Each number is 128 + 32 x the weight over its row's rms, rounded and kept within 0 to 255. Layers, rows and columns count from 0. The size above them is the row's rms in percent of the matrix's.

# layer 5 MLP gate, 512x192, rms 0.0775, rows 242-287, columns 96-143
size [105 101 103  92  98  86  98 100  97 106  96 103 105  97 107 102 103  98 104 100  89 104  96 100  99  96 100  97 106  96  99  94  99 103  96 101  98  95 103 102  98 100 100 102  96 102]
[[134 131 116 164 162 111 147 188 144 130  88 133 125 144 141 158 115 140 165 114 102 103 159 158 144 132 114 166 184 177 183 142 178  71 138 170 182 139 154 122 139 129 103  90 138 106 141 150]
 [ 96 170 144 139 145 140 195 143 149 132 139 141 129  69 163 117 136 147  71 160  67 119  44 168 143 190 129 176 146 142 165  96 155 134 123  99 122 103 150  97 150 142 188 118  75 122  74 118]
 [ 95 118 147 157 148  81  89 137 108  80  39 110 116  92 124 135 113 113 141 136 131 138 127 133 175 145 132 119 123 106  87  73 109  88 159 183 144 164 135 134 156 117 160 138 183 112  81 127]
 [123 128 183 171 120  95  56 124  92  76 127 106 171  85 124 167 159 111 124 115 145 101 129 117 109 174 151 111  94 163 166 128 139 116 126 172 123 127 170 214 132 151 188 133 107 143 114  55]
 [146 103 125 174 161 125  82 164 151 151  88 142  58 115 145 163 122 198  50 151 123 105 159 148  97 129  84 156 111 134  82 143 160  90 134 145  92 133 161  56 107 149 102 161 140 117  95 155]
 [105 159 106 125 151 113 157 145 140 113 133 113 179 137 153 113 131 150 119 116 107 123 157  95 172 147  92  99 154 212 153 112 119 113  91 134 110 136 103  81 153 111 138 100 135 141 110  89]
 [156 102 154 156 131 134 146  90 142 162  83 166 118 185 119 152 148 152 132  47 126 171 140  56 130 162 165 121 119 122 109 116 190 136 149 124 183 117 148 113 160 103 129  86 115 123 144 105]
 [164 146 127 192 108 144 104  97 126 142 106 148 126 110 156  86 111 168 157  94 163  97  72 110 127 148  98 116 105 130 127 117 107 154 109  82 179 112 101 115 189  87 114 141 106  89 167  80]
 [136  89 154 146 127 179 123 106 178 215 144  85 159 117 100 141 133 153  75 152 165 116  98 113 116 100 130 144 162  88 139 181 145 178 109 163  67 141 101 146 101  79  99 130 112  95 183 135]
 [ 86 113 163 120  99 131 150 125 182  90 119 121  85 103  95  84 164 196  85  99  94 237 150 150 156 124  76 184 130 152 128 136 100  82 128 170 156  90  47 124 119 142 125 119 125 127  88 125]
 [146 195  51 164 105 126 118 108 127 132  84 104 117 100 115 207 195 124 121 124 139 177  66 145 108 137 107 121 211 141 137 130 176 177 141 111 103 144 118 160 136 148 108 104 132  88 120 130]
 [157 150 118 131 134 102 146 125 154 165 180 143 157 170  97 126 128 168 109 180 108 145 109  77  78  88 168 183 147 120 127 129 105  87 111 184 105 103 200 134  89 131 123 152 170 120 126 153]
 [ 92 106 120 111 161  62  59  99 132  59  62 129 152 149 104 154  93 102 109 109 157 110 125 168 158 150 169 157 134 122  86 182  85 107 171  83 128 119 159 121 101 114 142 181 151  92  86 124]
 [193 152 105 105  89 117  71  59 170 162 134  97 131 198 131 169  59 175 108 137  96 170  74 121 125 154  92  63 112 137 158 119 206 103 122 110 108  76 128 146  95 107  99 137 165 115 167 129]
 [175 122  85 151 183 124 143  82 152 134 148  95 173 196 131 115 101  83 169 146 138 126  99 120 132 173 145  98 110 162 108 105  87 109 101 108  66 120 173 113 143 144 132 107 165 137 127  68]
 [150 115 159 117 137 136 179  96 167 146 102 178 184 239 134 125 134 155 124  56 114 117  78 134 127 147 158 132 191 151  90  98 141 158 105 174  91 157 100 136 142  92 130 148  94 162 127 104]
 [127 131 121 128 116 137 161 228 124 178 139 133 169 194 169 151 148 126 105 124 124 105 142 147 113 152 115 188  83 152 128 112 185 118 114 124  85 147 131 172  83 153 172 244 145 155 164 124]
 [135 133 100 165  82 125  70 177  93 147 111 131 134 154 168 163 154 126 146  89 124 128 124 131 145 147 160 130 142 179  66 128 124  66 151 109 146  75 108 114 119 105 113 176 135 110 130 164]
 [ 67 108 102 187 148 118 154 159 161 115 125 154 106 109 129 135 110 107  71 137 201 164 178 158 145  99 155 208 125 122 141 199 117 150 166 191 152 176 123 177 147 135 186 196 136  76 116 124]
 [105 113 101 130 113 117 106 116  65 167  99 117 182 157 138 108 140 159 150 167 143 114 125 182  94 114 162 206 118  90  88 113  92 143 211 185  92 147 153  98 110 141 179 151 120  62 121 147]
 [100 142 148 105  71  94 148 101 199 100 124 112 169 144 120 134 114 151 114 129 161  79 142 148 145 149 102 127  93 151 172 180 140  92 136 147 132 126  97  89 105  43 122 145 132 109  87  70]
 [135 121 177  68 193 117  55 152 194 110 108 131 169 103 193 160  92 183 130  93  57 145 121 126 126 144 148 127  89 134 129  99 156 155 132 168 163 109 175 121 113 103 118 105  75 145 188 141]
 [145 156 100 167 145  92  84 185  67  51 169 149 146 119 108 175 113  97 152 195 129 120 156 170 123 117 119 134  83 179 141 174 151 130  91  80 102 104  83  54 129 104 140 114 207 160 195 120]
 [118 154 158 115  79 124 152  90 138 136 100 154 137  93  94 135 218 106 151 157 178 139 112 172 118  94 149 121 185 127 119 188 115 168 136  59  85 195  90 119 137  70 101 128 128 127 140  84]
 [140 167 160 109 137  85 176 124 183 129 155 164 100 115 124  90 137  99  94 133 182 101 126 176 162 101  69 165 104 145 174 156 177 118 160 135 115 149  90 109 142 121 142 119 207  52 195 104]
 [136 165 123 108  85  98 134 125 154 142 122 108 164 132 132 195 109 145 146 101 103  76 198 117 137 199  95 109 128 141  98  91 176 165  98 137 191 180 189  85 144 123 164 115  92 148  98 115]
 [127 127 125 114 141 147 114 144  92 130 125 114 194 161 124 193 128 104 153 101 100 110 146 107 140 166  97 151 151  66 155 176 149  92 163 161 161 180 140 145 146  91 160 133 196  76 109 114]
 [146 125 115 104 141 115 173 165 143 146 108 167  90 113 110 148 130 142 123  79 156 160 142 107 172 142 103 146 112  76 118 173 189 168 114  90  57 117 175 156 146 125 126 124 131 110  70  98]
 [139  98 133  86 125 129 155  98 108 143  88 197  95  98 149 100 210 121 111 155 110 123  84 198 141 152 187  96  76 174 148  90  86 150 126 106 152 140  96 136 168 162 148 138 161 137 158  88]
 [113 103 144 137 122 106 149 152 190  82 111 111 133  77 116 103  92  46 148 155 107  42 152 104  75 106  84 130 111 138  88  88  92 124  93 143 159 163 135  99 172 133 126 152 117 108 141 134]
 [ 44 146 145 136 111 134 130 146 105  91 125  56 102  94  87 119 104 125 149  90 159 190 106 183 117 122  89 146 167 132 134 103 132 129 181 126  89 173 102 147 148 129 149 109 101 112 136 142]
 [145 145 124 171 113 121  92 161 125 173 122  94 115  82  89  89 143 140 158 161 136 116 132 153 120 155 165 142 139 116 120 122 142 137 167 156  94  84  56 111 152 106  78 111 171 141 160 161]
 [135 109  96 127 159 109 108 107 131 115 150  88 107 194 112  90 168 149 107 119 110 134 129 115 113 145 103  99 169 157 140  92 139 118 101 148  94 104 179 122 144  63  96  87 100 119 109 139]
 [166 104  94 152 145  36 194 104 117 148 134 133 104 152 143 145 133 103 127 134 142 128 154 154 117 128 156 172 149 144 108 103 136  63 163 157  93 129 169  98 120 142 170 153 117 153 113 123]
 [157 183 160 160 204 136 153 146  55 114 127 145 175  57 106 135 172 113 145 124  81 131  96 171 127 152 111 118 139 141  98 142 169  76 113  97 122 216  95 135 106  89  90 107 152 124 127  78]
 [ 68  88 111  71 125  92 174 100  80 126 155 214 163 100 166 135 127 137 121 106 129  90  88 140 135 152 150 166 130 149  83 105 171 191 154 125 105 110 125 177 135 116 172 165 188  90 172 114]
 [122  92 111 114 149  86 113 147 108 135 146 135 143  88 139 107  90 139 118 104  71  77  63 168 134 158 100 149 163  71 148 187 155 133 153 150 130 117 161 188 126 151 149 145  55 140 120 143]
 [170 186  97 140 105  65 126  70 125 161 174 159 112 146  75 151  69 147 143  84 143 110  87 130 117 142 146 128 164 106 129  64 121 150 111 113 151 118 116 142 160 160  86 109 112 119 155 103]
 [ 85 131 110 175 137 115  98  55 108 106  95 236 108 209 115  74 137 153 129 137  70 165 110 137 147 100 153 147 112 112 114 182  94 180  96 145 161 128 140 136 103 104 146 154 174 134 113 129]
 [106 115  87 128 149  97 154 132 110 125  94 123 142 135 163 199 135 122 176 124 133 130 118 136 103 156 119 124 106 113 165 111  91 157 152 156 128 104 124  85 146 146 165 137 111  91 145 130]
 [121 102 112 131  89 104 134  79 180 140 182 145  84 170 151 122 135 170 145 122 126 114 134 119 135 158 163 129 179 138  85  99 162 161 151 166 158  86 149 162 107 119 184 142  81 150 125  91]
 [146 138 140 124 152 140 105 131 182 103 104 126 140 201 128 145 129 131 113 113  88 114 144 121 144 139 143 173 120  74 174 106 123  90 153 187 150 143 120 146 101 150 154 118 123  93 139  92]
 [152 176 122 136 151  68 112 140  71 153  86 131 113 104 139  91 142  57 101  75 139 117 112 132 114 147 145 150 125 171 136 114 201  68 160 145  89 138 124 141  91 107 127  98 113 124 135  92]
 [117 103 171 115 104 110 140  96 132 151 117 101 141 145 109 115 146 135 113 147  83 172 111 141  86 124 188 148 134 119 162 151 164 166 104 182  75 102 110 160 170 106  89 109 151  68  98  93]
 [ 71 165  68  57  84 124  97  81 142 104 145 147  38 135 156 176 132 118 151 143 166 166 127  98 119 174 155 105  74  70 170 116  94 121  99 150  94 104 105 152 132 105  91 120 173 137 120 125]
 [147 126 141  45 151 133 158 168 152 111 108 130 134 141 115 125  87 104 157 101 151 119 148 185 149 129  94 132 135 131 166 151  75 153 141  97 153 124 177 150 118 148 173 154 117 137 111  61]]
# layer 5 MLP up, 512x192, rms 0.0736, rows 242-287, columns 96-143
size [103  97 108 100  96  92 103 104  96 103  96  96 103 101 101 108 103 103 102  99  94 104  95 102  96 102  99  97 104  96  95  90 103 101  98  99 101  97 107 104 103 103 101 104  94 103]
[[151 129 136 143 116 179 194  89 147 145 164 107  91 157 162 198 205 114  88 116  99 107 118 142 102 118 157 124 117 120 121 138  29 148 131  74 113 114 148 101 132 168 162 137 158 160 176 117]
 [145 115 105 146 130 124 143 127 111 142 139 129 152 145 121 112  68 125 126  88 162 160 135 100 130  78 150 127  98 116 154 157 150  83 135 146 142 165 119  88 104 127 168 158 140 148 152  92]
 [112  98 156  84  84 118  56 112 106 115 167 136 111 105 125  89 137 154 112 105 124 138 172 121 175 104 151 144 126 167  96 127 175 125  92 187 181 145 125 136 103 148 113  76 180 154 167 185]
 [132  99 126 108 188 101  57 127 111 144 129 146  99 176 122 112 109  72 115 127 211 214 151 116 117 138 173 109 129  95 121 122 123 147  84 168 159  63 169 150 187 124 178 114  76 139  99 150]
 [140 171 140 103  59 118 112 131  64  52 153  96 150 160 141 122 107  82 139 101 122 123 170  79  89 138 129 125 104 116  94 124 172  92 183 141 134 171 116  65  77 117 183 129 128  62 151 161]
 [134 103 113 105  56 100 125  75 110 136  95 139 121  99 133 161 186 179 203 111 151 115 134 145 105 135  98 170 165 166  67 134 155 118  93 175  88 102  94 140 128 119 132 123 192  81 108 121]
 [138 124 144 136 133 162 155 134 178 129  83  38 112 168 162 115 129 194 218  97 151 169 115 100  56 124  67  75 141 112  84 122 118 149 150  60 130 103 169 144 102 139 162 152 136  97  69  91]
 [199 178 158 127  45 113  91  94 114  91 130 164 117  94 123 145 121 192 152 127 133 134 131  88 153 152 156 127 167 142 139 152 136 149 133  95 156 155 122 100 160 159 109  86 137  76 106 163]
 [176 182 104 186 163 100 217 173 115 132 231 101  47 154 126  83 181 155 154 156 175 145 157 171  75 139 126 141 110 101  89 128 116  98 140 191 148  75 135 137 114 139 165 120 139  99 114 138]
 [103 117 112 107  97 164 121  51 149 144  99  95 163  92 172 133 105 147 125 127 177 113 142 103  97 139 155  37 116 100  63 156 109 118 117  86 180 162  77 128 101 131 113 111 130 122  71  68]
 [114 122 158 147 123  95 114 132 142 104 133 178  61  84 123 123 108 124 132 149 153 163  96 154 167 122 132 106  98 118 107 136 120 164  96  83 133  59 155 132 158 150 143 125 134 127 149 128]
 [121 165 130 128  53 108 121  98  85 141  71  95 117 122 150 149 112 134 121 123 122 164 124 139  80 142  89 114 145 138  98 107 132 141 121 115 130 111  91 154 159  89 182 133 118 160 176  77]
 [168 101 109 168 113 102 147 133  80 116 116 215 159 136  93 132 145 143  92 119 154 157 106  83 155 131 143 116 120 136 131 156 168 167 120 150 138  85 113 121 110  96 136 100 112 172 149 133]
 [106 174 117 146 117 124 130 144 123 149 108  99 133 107 122  94 121 125 102 180 175 127 135 140 171 128 118 176 116 156 106 153 103 116  85 133  66 104 125  62  93  77 152  59 156 147 161 121]
 [160  93 109 150  83 146 125 119 176 136 107 194  98 146 116 132 120 109 111 125  98 162 107 151 114 170 136 135 161 109  78 100 180  90 157 137 161  90 133 157 112 111 123 174  94 148 104  56]
 [165 191 120 137 132 159 113 116  55  76 118 138 128 117 148 109 157 101 116 144 161 139 184 141  99  98 105 150 155 128 123 142 108  85 106  87 182 153  82  65 118 149 113 180 127 158 166 144]
 [157  99  89 140 142  71  83  89 114 194 155  81  83 104 110  53 107 128 137 137 145  67 133 155 137 129 134  76 164 190 126 129 134 142 160 101 106 141 124 142 119 149 122 153 162  80 127 166]
 [151 130 133  70 138 129 121 166 169 116 194 127 126 227 133 134 105 148  53 111 198 137 127 147 119 125 161 163 103 105 161 176 164 147 133 180 119 105 188 144 104 120 139 128 192 101  76 116]
 [157 170 126 193  68  95 174 164 107 165 118 149 104 119  65 123 162 170 127 162  86 148  97 160 110 106 113  70 148 156 173  88 111 140 161  40 140 104 168 145  97 114 166 103 176  49 150 132]
 [ 91 140 142 113  69 106 145 135  64 123  82 168 146  80 133 195 164 155 160 133 130  82 119 155 143 109  81 110 120  91  88 101  74 158 136 125 178 114 109 123 113 121 133 200 147 114 128 170]
 [157 143 113 133 170 104 126 100 133 130 133  87 147 101 123  99 154 131 126 113 148 139 113 143 113  73 157 135 134 141  86 208 147 185 149 129 100 113 114 125 160 110  94 113 142  86 122 174]
 [134 151 138 166  95  89 138 114  80 185  84  75  85 129 102 160 150 163 159  94 136 173 185 162 171 198 114 102  96 131 162 144 110 122 192 133  79 148 149 116 127 101  77 109 102 140 134 122]
 [189  93  77  29  95 134 129 152 118 111 142  80 137  88 123 140 129 203 171 103  96 168 172 132 139 136 106 157 145  99 144 120 104 148 161 151 155 141 188 133 116 141 160 146 106 108 128 107]
 [ 78 118 154 148  72 127  68  84 137 144 104 117 114 112 142 112 139 121 190 191  96 154 173 139 129 114 119 181 105 156 120 142  95 124 122  87 202 143 149 161 155 132 137 145 104  96 139 159]
 [ 95 114 121 105 170  99 130 157 104 148 119 114 130  86  87  75 109 113  76 169  72  93 158 113 122  97 168 136 126 171 178 147 182 103  79 141 105 119 124 177 146 102 105 117 146 125 183 136]
 [144  47 130 120 116 158 199 154 146  95  82 104 128 147  81  63  77 135 166 103 120 175 122  63  96 113 156  46 162 109 161 129 146 186 106 177 134 137 180 150 151 139 122 170 111 177 102 143]
 [146 162 131 149 106 154 127 114 128 177  98  95 127 162 138 182 101 158 131 138  91 119 144  75  96 153 106 117 121 111 147 134 187 145 155 140 164 190 161  79 118 183 122 166 134 151  93 176]
 [ 82 145 110 121 125  80  54  81 122 127 127 106 122 170 106 136  35 138 152 131 100 161 140 173 133 103  96 152 134 102  88 103 104 187  91  99 171 186 180 178 111 129 168 191 176 145 126  58]
 [135 187 142 115 169 152 133 108 130  78 145 133 110  69  89 160 150 154 119 192 104 136  98 123 125 134 144 144 149 115 101 147 165 117 135  91 176 151 155  91 154 108  78 135 186 130 112 134]
 [133 199 140 150  98 145 130 136  98 136 172 170 101 125  91 157  48 104 170 154  64 199 128 155 188 156 118 178 132 145 145  98 151 123  97 114 144 100 178 172 135 143  93  77 101 164 132 137]
 [122 126  95  87 116 175 206 186 167 104 217 127 108 160 142  94 224 122  95 111 182 134 140 143 138 137 133  68  90 149 185 153 137 135 157 163 133 109  95 127 147  86 134 137 166 132 159 123]
 [120 129 188 151 151  94  87 113 136 102 114 104 140 182  82  86 151  93  85 149 105 123 137  82 145 117 149 150 123 144 136 146 118 185  94 137 143 185 116 141 101 146  47 118 147 120 145 149]
 [132 138 146 144 140 162 124 130 112 118  35  89 145 124 110 104 195 137  95 178  74  85  60 114 115  77 145 159 145 124 141 121 157  97  96 157 125 146 145 130 179  50 111 125 130 169 127 136]
 [178  87  89 157 146 158 127 136 150 113 164 117 176 168 106  75 119 134  82  74 102 125 123  97 151 109 122 121 173 177  98  68 107 162 142 139 137  75 105  72 142 130 104 175  75  87 131 104]
 [152 144 141 102 109  71  84 190 132 103 109 167 178 161 123 137  66 135 198 157 113 130  86 163 168 176 164 122 106 156 147 118  96 130 129 128 125 196 176 163 142 123 169 190  74 168 104  97]
 [123 108 168 181 120 213 154 234 206 148 102 138  98 165 164 126  80 104 199 132  90  87 118 122 150 118 103 141 127  98 184  97 140 156 130 131 193 156 131 151 175 127 183 119 121 141 136 132]
 [ 83  93  60 129 134 146 132 113 127 129 140 163 154 138 139 110 111 134 144  97 124 110  96  91 120 162 140  98 105 146 113  85 140 146 148 115 109  84 160 166 128 137  58 169 144  62 123  94]
 [110 130 120 136  74 160 138  93 179 115  99 152 222 102 121 146 100 101 137 171 158 190  73 141 130 125 102  71 142 127 178 142  82 170  86  96 136 166 114 146 103 159 110 137 137 174 143 151]
 [147 112 170  92 106 122  88 138 134 184 115 140 127 173 139 188 138  95 105 122 141 110 159 164 116 146 101 173 114 149 164 166 131 121 130 111  84 172 108 126 109  79 134 124 144 138 120  71]
 [100  89  86 200 196 120  73 130 157 152 164  22  94 110 102  77 101 119 121 177 158 121 110 117 105 139 143  90 184 108 162 141 145 153 120 111 139 126  77 123 136 206 126 168  83  74 171 162]
 [ 85  92 149  71 106  71 168 111 152 157 119 170 163 140 151 167 148 104 103  69 148 121 121 109 164 101 143 187 110 114 112 128 123 109 155 121  68  82 135  82 119 122 124 152  86  95 169 129]
 [114 115 116 130 119 211 152 133 137  98 143  95 137 121 135 104 105 125  82 155 150 113 121 135 100 143 148  97  89 116 183  59  98 128  96  87 160 155 148 117 162 178 131 137  67 139 124  72]
 [ 72 130 143 127 145  77 101 124 188  92 154 112  71 118  49 105 169 160  94 120 122 174 110 117 122 108 139 116 133 166 120 120 129 156 142  86  76  50  90 144 135 162 148 156 142  62  95 174]
 [169 151  84 111 205 141  96 145 137 146 111 102 136 119 124 142 135 128 158 122 161  81 118 148 102 104 135 142 135 101 192 108 151 154 155 160 131 199 137 112 110  86 133 109 155 114 162  78]
 [144 179 182 137 164 162  69 145 136 134 184  61 189 132 131 168  87 134 133 102 161  88 124  90 156 166 105 150  73 152 119  67 166 142 172 142 144 111 113 103 131 114  83  86 169 172 170 117]
 [115 108 109 147 137 120 117 144 186 109  84 222 109 128 168 106 104 161 139 104  97 150 104  97 154 112 146 173 136 118 117 100 138 124  57 172  88 132 122  55 162 136 142 137 112 156 136 127]]
# layer 5 MLP down (transposed), 512x192, rms 0.0728, rows 242-287, columns 96-143
size [105  99 108  99  97  91 104 103  98 102  97  97 103  99 100 108 102 105 103 100  93 103  95 101  98 102 100  97 105  96  95  93 104 102  97 100 100  97 108 104 102 103 101 106  97 104]
[[117 183 118 143 171 155 161 112 110 179 140 155  91 180 101 110 134 138 146 112  97 144 125 101 144 174 120 161 122 129 103  89  90 148 111 207 176 169 127 140 218 143 132 106 109 124 107 163]
 [133  39 169 126 107 182 135 137 132  78 159  95  78 145 166  93 130 179 132 153 131 134 126 131 159 116 136 126 146 182 125 100  89 159 143 130 126  53 131 170 174 126 133 125 136  99 128 119]
 [ 99 126  64 120 168 146 120 139 127 164  80  80 129 165 107 147 142 165 146 125 134 116  93 158  56  80 126 124  86  85 196 140  84 100 106 190 167 127 145 176 222 155  97 127 174 131 172 211]
 [191 122  91 141  83 101 118 165 113 144 104 160 186 150 149  68  98  84 160  68  97  95  96 148 158  64 105  82 143 189 146 171 121 182  94 125 158 124 145 167  70 170 151  15  78  91  46 130]
 [ 91 138 132 155 143  85  93  90 225 155 106 169 145  90 107 148 140 136 139 110 127 102 112 159 154 166 111 115 156  97 185 117 103 234 127 170 124 133  94  91 158 164 132 110 141 100 122 168]
 [147 142 114 104 149 133  44 129 109  76 162 143 204  99 129 130 115  74  92 124  67 128  83 153 119 105 118  90 141  70 149 101 101 103 144 170 169 135 150 141 160 111 124 162 100 140 119 184]
 [139 132 174 131 164 137  73 158 114 131 127  70  77 101 134 121 159 124 129 123 153 140 158 174 156 195 130 125 102 169 134 130 124  90 139 178 161 109  94 127 200 158 111 149 115 100 146 147]
 [156 114  88  91 117 147 112 108 125 152 150  95  71 157  97  93 138 150 122 167 170 124 121 137  80 140 100 127 104  75 210 142 109  80 112  76 159 139 120 144 107  98 114 116 119 139 100 120]
 [157 130 129 107 121 144 120 175  88 117 171 132  99 100 155 108  90 126 182 180  87 139 126 132  75 161 148 131  80  98 168 128 129 126 107 125 114 168 109 118  77  32  77 123 113 122  85 180]
 [136 129 119 120  79 124 170  81 149 213 171 129 162 145 192 155 142 139  99 136  97 111 154  84 119 144 111 146 140 178 121 130 125 142  98  98 108 123  97 134 121  89 155 109 143 117 116 147]
 [160  76 108 100 117 118 110  67 115 136 112 144  87 131 115 211 135 171 113  99 129 134 132 117 124 205 121 117 101 231 164 156 129 101 134  74 135 132  94 124 148 123 126 122 108 149  83 101]
 [168 172 137 123 140 150  90 149  78 149 170 122 145 119  63 154 112 103 131 116  89 123 190 169 111  35 114  54 119 142 123 111 100 117 100 167 133 105 154 105 112 141  98 108 171 117 112 171]
 [144  46 148 145 133 120 170  91 146 126 181 112 167  75 192 155 152 148 119 170 149 149  94  70 140  88  86 139 105 100 128 135 229  85 159 126 126 124 174  89  84 131 119 139 118 105 131 132]
 [199 136 132 157 114 112 158 128 135 150  80 105 116 121 161  35 108 159 129 114 141  94 132 182 123  52  86 145 112 142 184 143  68 139 159 116 120 111 146 123 133 110 167 140 131  91 161 147]
 [123 128 140 131  80 176 115 113 111  70 109 109 113 171  81 130  96 162 115 135 199 114 102 119 183 156 102 162 225 121  69 155 114 150 142 122 161 117 138 108 134 128 118  99 160 120 193 157]
 [153 131 113 129 112 130 101 119 137  76 131 181 108  92 161 107 141  84 113 104 142 151 125 127  64 201 121 109 118 112 124  88 108  71 144  92 136 150 106 116 172  73 105 144 170 126 100  74]
 [ 98  69 118 101 112 116 193 187 126 167  98 142 216 131 172 127 163  99  96 163 161  99 143 171 103 255 141 137 118  56  95  51 136 117  74 122 166  85 118 145 118 130 143 109 143 155 155  89]
 [ 95 136 141 167 119 159 141 143 116 139 165 138 156 144 193  99  88 128 176 104 112 148  97 122 108  44 134 138 197 142 100 114 176 112 151 144 144 127  75 143 142 108 118 116 105 127  93 182]
 [144 124 135 119  88  95 189 153  90 155 125 123 170 161 159 125  64 141 129 155 125  80 134  95 104  99 111 115 109 103 119  92 120 124 114 148  91  99 113  85 109 121 156 131  32 103 144  95]
 [100 114 179 125 140 108 137 115 116 142 135 180 133 145  90  77 138  99 115 111 119 134 178 170 129  72 105  83 109 173 152 125 172 190 102 135 138 150 108 116 161 129  72 115 133 128 199  96]
 [148 101  99 108 151 121 132  92 129  75  97  78  97 148 162 167 125 200 117 125 175 140 177 203 136  90 122 179 122 161 138  89 113 161  49 150 151  68 164 111 181 151 169 141 114 185 125 139]
 [161 127  72 169  55 174 204 102 132 112 151 137 140 163 108  96 118  92 119 175 141 107 114 145  99 191 131 142 190  94 211 108  98 109  97 157 143 147 131 139 105  85 112 134 162  82 109 119]
 [126 100 163 120  91  91  90 135 144 146 136 123 169 150  97  85 135 154 117 126  89 118  97 157  86 120  76 104 131  90 109 129 123 136 135 108 141 105 140 150 135 157 100 100 191 105  93 196]
 [125 130  79 147 124 135 103 116 101 169 160 117  82  92 105 131 145  67  81 205  99 137 189 128 129 141  85 136 153 174 123 170 131 127 148  53 119 198 157  96 168 146 104 152 159 167 162 132]
 [146 104 103 161 103  84 137 187 109 151 172 134 115 122  84 132 152 100  93 144 131 200  78 101 142 185 180 115 104  93  59 133 144 115 105  88 192 184 142 108  55 177 120 107 190 115 140 159]
 [101 123 103 136 138 111  85 111 143  95  98 132  99 126 121 216 115 123 146  85  91 137 108 152 121 152 169 153 188 120 119  79 158 125 126  84 166 196  86 139 149 137 143 147 121 120 126 100]
 [105 161  84 143  87  77 119 153 165 107 160 155  79 109  90  91 110 114 120 156 120 134  92  76 111 172 174 123  70  84 153 164 135 112  91 175 149 107 125  88  77 100 149 132 132 126 141 155]
 [133 117 159  78 139 143 125  89 163 152 119 108  88 128 159 134 121 141 168  99  66 112 135 143 186 128  72 110 122 168 162 203 146 123 140 143  96 145 152 132 161 150 120 145 165 103  52 141]
 [122 149 111 160 167 162  99 152  68 104 149 123 154 114 165 144 138  95 106 152 135 124 123 135 131 158  79  94  86 199 167 131 115 177  91 148 128 154  59 128 119 133  98 190 152 167 125  94]
 [175 153  95 150 137  99 166 115 148 101 148 153 117 142 143 141  65  90 102 164 148 179 109 140 109 175 165 129 148  35 106 127 143 137 126 158 133 119 159 193 121 122 121 119  81  74  75 185]
 [ 91  99 109 114 146 134  65 101 147 151 134  51  70  86  39 200  51 160 168  97 138 146 104 185 120 138 104 113 130 146 145 128 138 104  95  81 121 143 173 116  33 138 132  63 144 136 129 147]
 [121 149 107 151 177 165 157 123 126 121  77  94 122 160 137 100  97 118 124 167 150  98 134 107 202 223 129 151  89 116 103 129  75 112 191 110 149  95 105 114 100 120 150  93 129 163  72  54]
 [173 139 137 110 168 121 106 109 163 132 100 114  99 170 141 104 120 107 126 185 123  76 120 129 184  80 124 123 110 135  87 132 164 169 126 153 117 121 142  96 163 100 122 131 159 154  94 169]
 [132 138 111 110 136 200 163 137 103 113 122 137 183 160  72 135  55 119 128 172  96 152 156 101 123 119 125 152 125 101 123 148  56 170  75 158 120 155 140 179 131 138 177 243 112 109 137 138]
 [ 94 114 123 150 149 112 126  92 133 106 164 147 163 119 110 158 154 126  57 108 178 119 100 112 174 149 100 153 114 154 123 127 141 120  83 110 172  72 193 163 127 154 136 166 166 106 126 126]
 [ 57  95 149  98 160 164 178 170 151 172 118 121 100 160 176 107 127 176  97  98  87 150 179 101 137  96 123 166 146  98  98 124 133  99 111 150 157 120 151 117  95 160 145 198 111  92 147 105]
 [121 102 148 103  32 157  48 122 121 146 166 114 110 131 132 158 166 136  99 137 132 139 144  87 176 202 152  81 154 101 116 170 144 153 171 181 152 138 120  52  76 108 110 156 191 101 107 149]
 [ 62 114 151  95 143 109 100 111 119  81 138 144 114 169 155 117 124 159 177 134  91 217 171 135 102 152 109 209  58 131 184 134 149  97 202 141 167 126 129 100 165  61 140  95 110 132 105 167]
 [ 91 146 128 182 123 139 149 100 134  83 135 126 157  63 148 159 133 151 142 150  96 113 113 158 126 211 177 142 139  71 131 132  99 145 142 135 132  83 142 105  76 107  78 172  92 174  57  95]
 [110 169 118 158 133 140  87 160  83 129 140 110 154 130 179 136 134 129 124  79 138 164  90 125 119 216 122 150 123 162 104 118 143 175 112  91 232 153 122  99  67 137  61 140 156 164 147 111]
 [119  76  40 153  66  84 151 200 155 183 106 128 151 116 224 129 155 104 169  47 102 140 143 103 189 168 140 165 158 115 130 117 150 162 129 108 146 121 117 117 101 122 146 130 113 164 190  55]
 [116 118 157 160 186 143 203 129 167 157 137  93 146 140 108 158 158 123  85 112 127 119 127  46 101 146 151  93 154 133 113 160 104 160 138 118 160 144 106 172 173 113 122 104 163 157 170 128]
 [122 142  92 136 114 178 103 156 132 191 108 128 117 111 134 158 156  84 115 133 156 182 112 165 172 142 119 166 203 106 117  93 151 143 113 190 143 122 164 134 143 137 129 153 111 178 111 127]
 [128 169 103 172 142 181 100 136 147 169 152 124 195 123  88 110 120 175 142 106 170 139  90 146 169  78 120 119  93 101 120  91 135 149 130  95 133 183 104 179 153 119 112 115 146  99 132 177]
 [169 195 121 108 169  92 125 138 117  83 170 147 183 138 122 151 126 145 133 163 118 119 119 170  82 124 124 151 107  76 192 181 108 103  89 153 152 174 132 152 145 127  94 136  98  90  61 121]
 [ 89 142 129 101 134 151 143 127  72 135  81 123 167 154 132  92  63  83 150 127 132  92 154 121  84 134 130 184 160 157 207 159 141 119 142  33 184 110 126 140 112 126 134 128 161  87 128 182]]